From a checkpoint of a small transformer trained on Wikipedia: 11.8M parameters.
Each number is 128 + 32 x the weight over its row's rms, rounded and kept within 0 to 255. Layers, rows and columns count from 0. Numbers have three digits each. The size before them is the row's rms in percent of the matrix's.

# layer 4 attention value, 256x256, rms 0.0391, rows 124-127, columns 0-127
091:119116162127084107078113132119162116077128042104115162121178144145117160088126160185117077148148126134096233140142091179120147183084092113097113116178133117088132087123134135021100063191163122136140109166070156125027142118162097120122132173122122088063181087146098131054154110074177114148133196151099113119095120130115144128109142164128081173139148117139121091108119131140138119091140
091:171086142124219191148154101144111164090192097092144205090130150099174133154152223162128167102160074138164071106131129110172083085127090124139184108087111160108124142210203101118113062132119158119156127113107151122123103090118175150119159114123114142107088125107073100146143123122149121120121088113142132089101185182124143112099113165111066137169144111113121165135121152093127185177129
095:128078079102100118113130094152143147148100068115118158071112111116196127147126028175129066157106151137119196144136113173202147200159075104137167102152136123151103175099155166152125131101162154125103130133066141199196090167114114111148156160140154060095096151163090084127128161069113150094150168010156127132100151083108118165136164162138157096112179137103136141094122193099101070156133
084:141188061108182132155126075169117199106168106153106179133130117182115089149107102110136095082090115128133050118125197175149154122086012153166142131062114138109131159115150123151152155094134113126108146128181130062146119112067078122104114116211178152128137172105160162217171149083114110130123093124135124115124127189095136106094143099188121129144119109116120152112126118081128134122122
# layer 4 attention output (transposed), 256x256, rms 0.0484, rows 124-127, columns 0-127
093:175126134115144110178210110132069164151095177194139104147103091109147076138116099072138188098114110156179046118113138092163122081162188125183132167093143161111110127089120113209139189088118120144118148118178085134195079142085142136123134102168132132184136126127164167183117121183076175073134077111121105150154166091089097147127051078112153118116084149121125141163091117094126113145109
093:083184124125047033120078152128139075137065172138123058129111128167092116159085070082119070147089227150085147143137132129070163140161151100070108132148104125147160076066076119145156169138149133137082098100114120139137166161136085120132087143165134090141117083124203121095145098151125125181137165152081088172139072110141125170125079123139179129107105160161142078136133134163114077076133
094:133181169150174091132136167055104062141145162170141070172174185135100162132152171055172180102137156117116061089112138124083114118060142146108146152092130150137141077122108128117110123173119164124105104124164105085060184100151156135111140105138156177178128104121173154117149065184103105158120112202124139121163119159148101081153087101094131124150059108129101156148122036136101182108157
086:117144142120093097086117179060157046198084148087142109115155158112132134113144141095135104171146194110142178098137073102096109143144194117113123129140138115121125095142131145108107097130122102091113118124045113193084151178185203134166153134072114114149117077139105104093122105175129120099100126138116133159144140133128122142177112132098133107174114131164149117152112191146107112127112
# layer 4 attention query, 256x256, rms 0.0389, rows 128-149, columns 0-127
151:171145165143129116141175082115099089102116046119111164194155074167117145152044117132076121172111102128146131103076083116076082184154156139133154128117151051108118151123154138161151128143146177122117114103147101132183130107110152073130139095137089129148175101080126122132104143110159155104143173098148226158169078141137134061157082135091142130128147146216129129078088140101177115167173
120:144162108176116174168089143205165120027135129097078144160093103198145105145076095156112158138151177175161106111105137123096137065163083185151142131110078073125140121135120092130163104139145118125109156177104152122148121065051123129110153094148204085157166110112097136066091171113123127123097127125115137138143110125125139118054106117132103160105064113094150121144153146097093184178112
109:067132115149097141155139175121093114138101174103097124156130128133156100089135093020138148028160108135106112147156143126149102123150146124130132126122091179179157137187084110172097161135093155102090156130123178124092097101151109137125123091199168127093115117148133157109139119139081115112195089157213158125171092146132101145175108080116112131113140099113133112128118174084086120106176
132:183133121185098126161150124118142149082126146106202130139090088156134121191061137149191168089089057137130142142093152140106095155132175117134139114114151106152142112138143142161127120125112134131105185100092121137203101129110108128044097144089113121159166152156179097174184153123127145124101065098127131098110078064153100142114100143120123094155151116111129035165099161152160158132189
120:116128155125127203086149138144141111113081094089126106067101153138154117112128102144147096074145173118138088084172174149163068164121129184173152143146151219125159123164138091133115146092072114127083135184116142168094136076087086118107127105119156171118150127125128075070155121103141115134089093147124113118113052131121098150151096069138116166197189124094144158126075119103063120150140
123:113156100152105122134097071092060108114117099161152149160126147098115087071133193120100062168117158092121121087115103120113113179150098160111128138144135094187126163167142134157043105164143134141121118136156203060121121109109180107128148138119114113091099079093075108111122125141191138045124126075093200160175131151093134068156050122105120089124119184148152130113084157124162139144134
126:110138103108078097075125129081059139124098173160147123128136125135126127057141111120094080156155129068116175086084079148108139149126160113113103158169134101123105137154120097104139153139135140094062110142070149143120086123132151113130139180185140110094092125132098153092110148104148109088210100083193155156184127127086077075196092069109144115088142133139164127103114121078151108146154
125:056131114114119097146127086095122125137175100082080191183126123132110117136153135092089189115138131199136089135127130114077123095148099192100118108140143166119112109122054070210088128112088168140112166150059139075102149139084130135122180128157125112128168116135128177081172090184104147111157099156143184144141113160165106122170068098092072134163132140120085141078078148104115072142085
120:099132085120153212151145168117175118117161079180144104124079116116119096120153135131082124145142181173074077207124195087164122142078128115108134096113154155175174160145103091098129161193149120183129138151162117136139126140104089145146170146169145165147118172132117116137176070140100170175114083158085112119101113157156111154121189125121076120170055153153105148120145091186079099129090
113:128105114062106116121091132074146103183118129094111126145080069132125106100147096142132119138140177171099121124150112113118158156104102163107111101128122136160129105137155152143114125108131129200138109125200126148095157157137097169148168063121167150110147115087134122107168091147109056094097153136100098139111164090115089141119124123183151186146108187124073140113139088177090121183070
132:071133158113150191079066125086145091120166043095204095074096149106110139117153151157147151137124184165118156134128153099123121112061149153108147118145127120174173085146133129125181080120115123168134156089199158104206144174060087126131126099151102172140157115059109162155169122154120104102081098177105098141116133078136129154154177109126103164076092148102106134099143106185171159176096
122:114116142108116099129110162134144112185073124105120160131137135081126173167109165124185174120169159110123164123129169163183152118137168099115134084090125119077152131131148154147051070134060118121173075125113095110098115117178172132112118062105074134087149112122172174127117099154141091116049092114121065149065180133147082149112100182185121131167129116179159088162140131160120109145132
114:164151099166091106137170100163101117121148162134144165158156110109121100131113114147068146117102106134145134115108088144110119141129129107062159139183141087117166101127108137208131096159135153091105117139070158116084111051136174186175129130151086112114141141131129097171140099144103103098152076093206182158199127164130119075142060085124131064148142103120096124154070170090154120133103
120:162113175111123140171108125122162139119154164146077098105110132126137140133092112109172206107104063210138155150239077147087118125161140156162110124145128141062113115089101122149153144096117110095146121086112085087134128136109063170111150104127130148145113161149128097117076158144062148135132155179096116116159118127096109146205162109117143153164133093104162153167107169101095029080107
130:114140139127113116108101040146097101123164127105101132083117157135144131099139096128132135104136078072155116089138058147071081147155123171133109169150105111116077148123154182140129139093150097074108120126092118077117111078118109150124090131212142105089140075165057135108105179090168142055181153128165166115169075078097126103149107070128178120085146104123131122139100122065164123125120
130:090104114133121182098114068163079116141194050133126120125112113183114100086132141155065114108116176178094086115075131081114127106035089158134148112125127146184137152146128126152161158158181157141092169172116088161173134131091108144197150158154163189149108087161105095122160088085109129125120151126151148136171138115155106079139118152121137168092094176113112135107107110152165159149055
119:156156110167082105118152109149123116085130103153195192144120114162111140156124086185163156104146168162178133161114127110143134119161131120122104163159106169164094075136149119183128087097067120132064146163117134135140094106116043126111140143154166099116164106172130151098139157131141057110091061094119115100112073154077150149089077111134120101106123122118110103177091143073143142138175
117:156109189114139128112150150181180140093118070122114158126090094155108150149098117171173196140115101113119133137162149104136111141119120120101125104078087141046120122146211165113152113107066109131139123164095070176109166143068175181102116086106070116166155130095140103142151123138063177193117131098115127152102086110155117134077112170132113154122144107159130119150169130132120162165122
117:150158174159159090106124122058076176071122131108163154147143159135142161185055123120188127082138113136136141092187147090091126179163148106128042129142159134081091112084166153140116073107100143121176187093105088118104106136119154117092120082089112131143150074207084116118140138182091095158146178134203103097124050108118134109168115134080153099142133126101173131134117111088148130115193
130:133145095129128121138156106181155175210087171133136184143127160150149128143136144159147105134189100114138134106148149153143150130146073127134120136138143141052129174161161139131071093140095130132196109181116102161108127110110169184091153113153130132132080165109161081180103115123187075151112159093174102157089139157125125133130090117093099123208163114148103165122117164086099118109139
130:000126144132154168057109117119062130205114154135155140114110102175108114100154126150121077132115161105100120141077164103131162153106094102116084104136144161116120162143090093176107135145139177128083143145139140102120134143133130124149163171131188084076142107102111058175141100152173074151156119193179125130123105174154100114146137105148146154120107204135116195075130101169120123116144
130:149133161082093136093085110146160075126144038115141133082128108092129126086154110088093145143087221134149151141140091125151134124129082163140173140191139180148117133170134143109193181084130082127183123119156080133142203110055047094145172106144099184122135141105114115095097116110121136113126106138101116177147115123109183149138218083140083194108140110107121135154135134119082088140095
# layer 4 attention key, 256x256, rms 0.0388, rows 128-148, columns 0-127
120:141153149142124061171164135102094095100133116103137106175103081131121110120087145132092141113146120170063138179119141110103156095122141134091119069103079106170141138103115129156117136192138237216118128126164111133137096160108144145099175102089133143172180101118102147114180095159112138129120144127130144127062096135197035092135071170139147108134102150112070099096136142153145154181102
127:141107124129109166120095105123058046073171092099153197152130146123120107108070130115141166146101151157101135148085135081135101103119151148154159091134079130131110110136100116134170136167136161123048133088200102101163113115097081127108148141141090185127146101148110125134125157124116178078171083156146199122185143117169138018147112170161128139093089123097132072137089155128175147147118
116:052133101165117138102184139134219149147126132130151148086128152092118153121119094131142112107133124117143168147146134116171072144143148125129143163163158224113155043144145114153117116128101176193141155121128159082110162091155178173108113116112121111127148138110137162170170100165153092099170063123121083165052155130198108200153075111161131070125173105168108165194109168163076147123082
137:161134115200125095175073152140145136118149130111105116173164107144164096193089084125094156105125069143168102109128179129076101101121211152168123137121088080127147095152112103185131131157128132110142092108128152120116101152095103186096197092148196093160136110137132143132156172173063167111136115135121111089095111113102186221080074109098136121156152131108142047150143143143146125113138
110:123136135114083052174119104177197096118105111161134167158130163170139136117123106102089127127130116145165125069111110078159142125166086120118098142161142100130098142141129092181134127124137169029106102148123119076125141078086147114167155130175147126102151154180095145111072156098082139086191187106182163148222145132163157071134083072111133080074105081163092095146117172079136113103157
104:073104129139159110130180166091050128165118129122146125149155115164172082080071095123121082115119147187095117121097087123151127119096089095096102100090129136133113130114090128163093141164157243255087122125156088097161131128119125123167112096136113134144145118149147103120151090121142101156143172128144148146055160144221053096129088131126151123120080156160124139070131128142107161192046
112:114095101152133149092142128143073118138133115115159148149114159099138095100097155115133092117110119129054122110141101114120095169148113148082107095147160136129111152122142122155070112181173255215107139127148131143136153116112148153175081079140145081146146103121100139128181092105174100091142127120143199167226154123222082045141083160128155094117118196163110165082101124124166153145079
101:117149125167178163115160163152178136137131158105119115095093123100135141135099108116165173113130143115104146167086149131133130117126129120119128080124170148135138123173157163136141096092079137237119150129163146130119123104148105140098148112129101150101149133138161096182177103143135090132105094120116045103000136144198151255143116139160137139114139077149152129166156138179062120140144
104:161168162132171137116110146161139122146100131114129066060124165121132149109177112138155114104130117109174099125138168184140132118111095111139166147143116147126135131108153139104156125086085020138170124157118151161079145078144115136095091160133149125115076173105139115117112126123102118161083138153103014104006162087089172255106152128123152128118127084096137163153142109130100168110143
101:108163122144187153107138172145154126128125083182137121109132177085132143135145136145158135111141148116141105179150118134156124099122138118122117163123115153148113136118108155056130121091093010173109122138166148100137112120161146119133104139109068161139098149129130131104119128115144135196144103152090041055014181156128160255138187118157135136130118112089162189161126069116102148080134
120:136147108117113134110073151178111137082161127112139149137148119122120155120169094137144124110103119101183120186127132141134115123121117122120129169161098097165118105124099127075140134094136038126092167122122128143114131096129107119099099133120145140134100150167136161127090162109106180158109157157099135077052203087061187204090173126154164162109105082081120139187149103107134137084125
110:199133164126176102146134105125205149161139090131111103135108131119146172151092118135133138138116130167131146130148128149127133161169146105152139193147129146121127098140133118064123102072092013082134100148135128123137116187151132129100166092100102155156109154119168127133087154138167134207112123101142046080092123178135200252087181165117084086138125086111136145161126124131143168081135
112:142110122132150146113155137118107157138116137155138118160099097113146146102090137103100114125135130103035147172095103128094121102092156137109123053131142174082139142161097165157113176141094238219138102140138115119154154143125127177108147138170143142163113125121166122184169092168128135128153098087128133196067116150224085130140078094123096090155123148193135149108166160142084130132104
111:159139112175103097150135082155138099144136068122118109182160079085151108104121113125133185159150091109149134125143127152069124084187104156082119132098165105118123144136143134145135127142143174097159127099141165120127166083138121116120081116091076124173157132142128136100121163153139110048137131123149159170225120103119125000199104107115124089115196167138137140148142159074142101125143
107:107077099166125125134125126112075099106129117122138144173128095150108089111114129154107101158112113147103169146097121115118127144157128124107128084121139100138119147127092087135159120148168241121102141126094121091137162143133130102181139140126154137114153107131074116105149109127126127100181154113174221154239087148167066000163071092117124101130096162113116129107135127104186134144127
106:130155120125166191110138179150113155112129103140120131145101144138128125097182152208167115115134108109110125179097149158153128141093103064103122093112108107149108136161121186120141148133098098219104126154127132142111121120095137142114116145145139096134113193102128141140162078141126148135086115149074091108000132158160089213126163133156125158080094102154097152102166082159111155108061
101:107087111095093100126079105144110112070115152115074191148128147151149098113133101105103118144105153125130169078148191069106098133185119138146076102122105121103133096161125122173158110108143178035085132120069151056101142104114092110160156137133174120107141101150106106119110169108135109117219129119194168160231131109127112086113102095141134138129103116062167062083104153051141103146123
121:210219139126121126159140099146176140110155125076146098150139095138072174178150145120099193117170061127166107161108141136110139114147182104161184142153089058139135126069107102100205137073119080042129131148118113135107116181141105103093167161208123153179157134127117136164150152133147133199072123124182068091121103148133152210097192179115079126155158088099112137116115141105122126093161
113:133155131115118085157131114130142072123112146082089125163155096130123112128094085062088122207089100178072089061132157095089091119170095132092102134077118102108132134120151123179126140150186189126080155138104122100102121157145157089126147137123187078138157165091118103118165173138177130122153154097140233161198114128128104082098074106132163116108160130136079073111148139136151105132168
140:136114154061140089152123106159144147150129120122136099139184147117098151135080127134083146127148159133129105113118111143162147141159114142155119144137143180071097137126174064155164143102071114011172091158057130090091144145173129097184165120138102129114148120135142099116066133124097152186130124128167107168177059211166119148130138149118097086110104043133166140095121163105094125109173
111:120124116070147148123119152140128154120106124149136108127114193093113119150166119131127082115132153147077107161138174133189130146104099086112121121136140147149182107167144091096109121145090074195152161182094129174096092143151163142141125146100112144098135193167145137133192075123141097134137118157142066150026171143125118255095144115096123162146138097139115169149124112153115147117117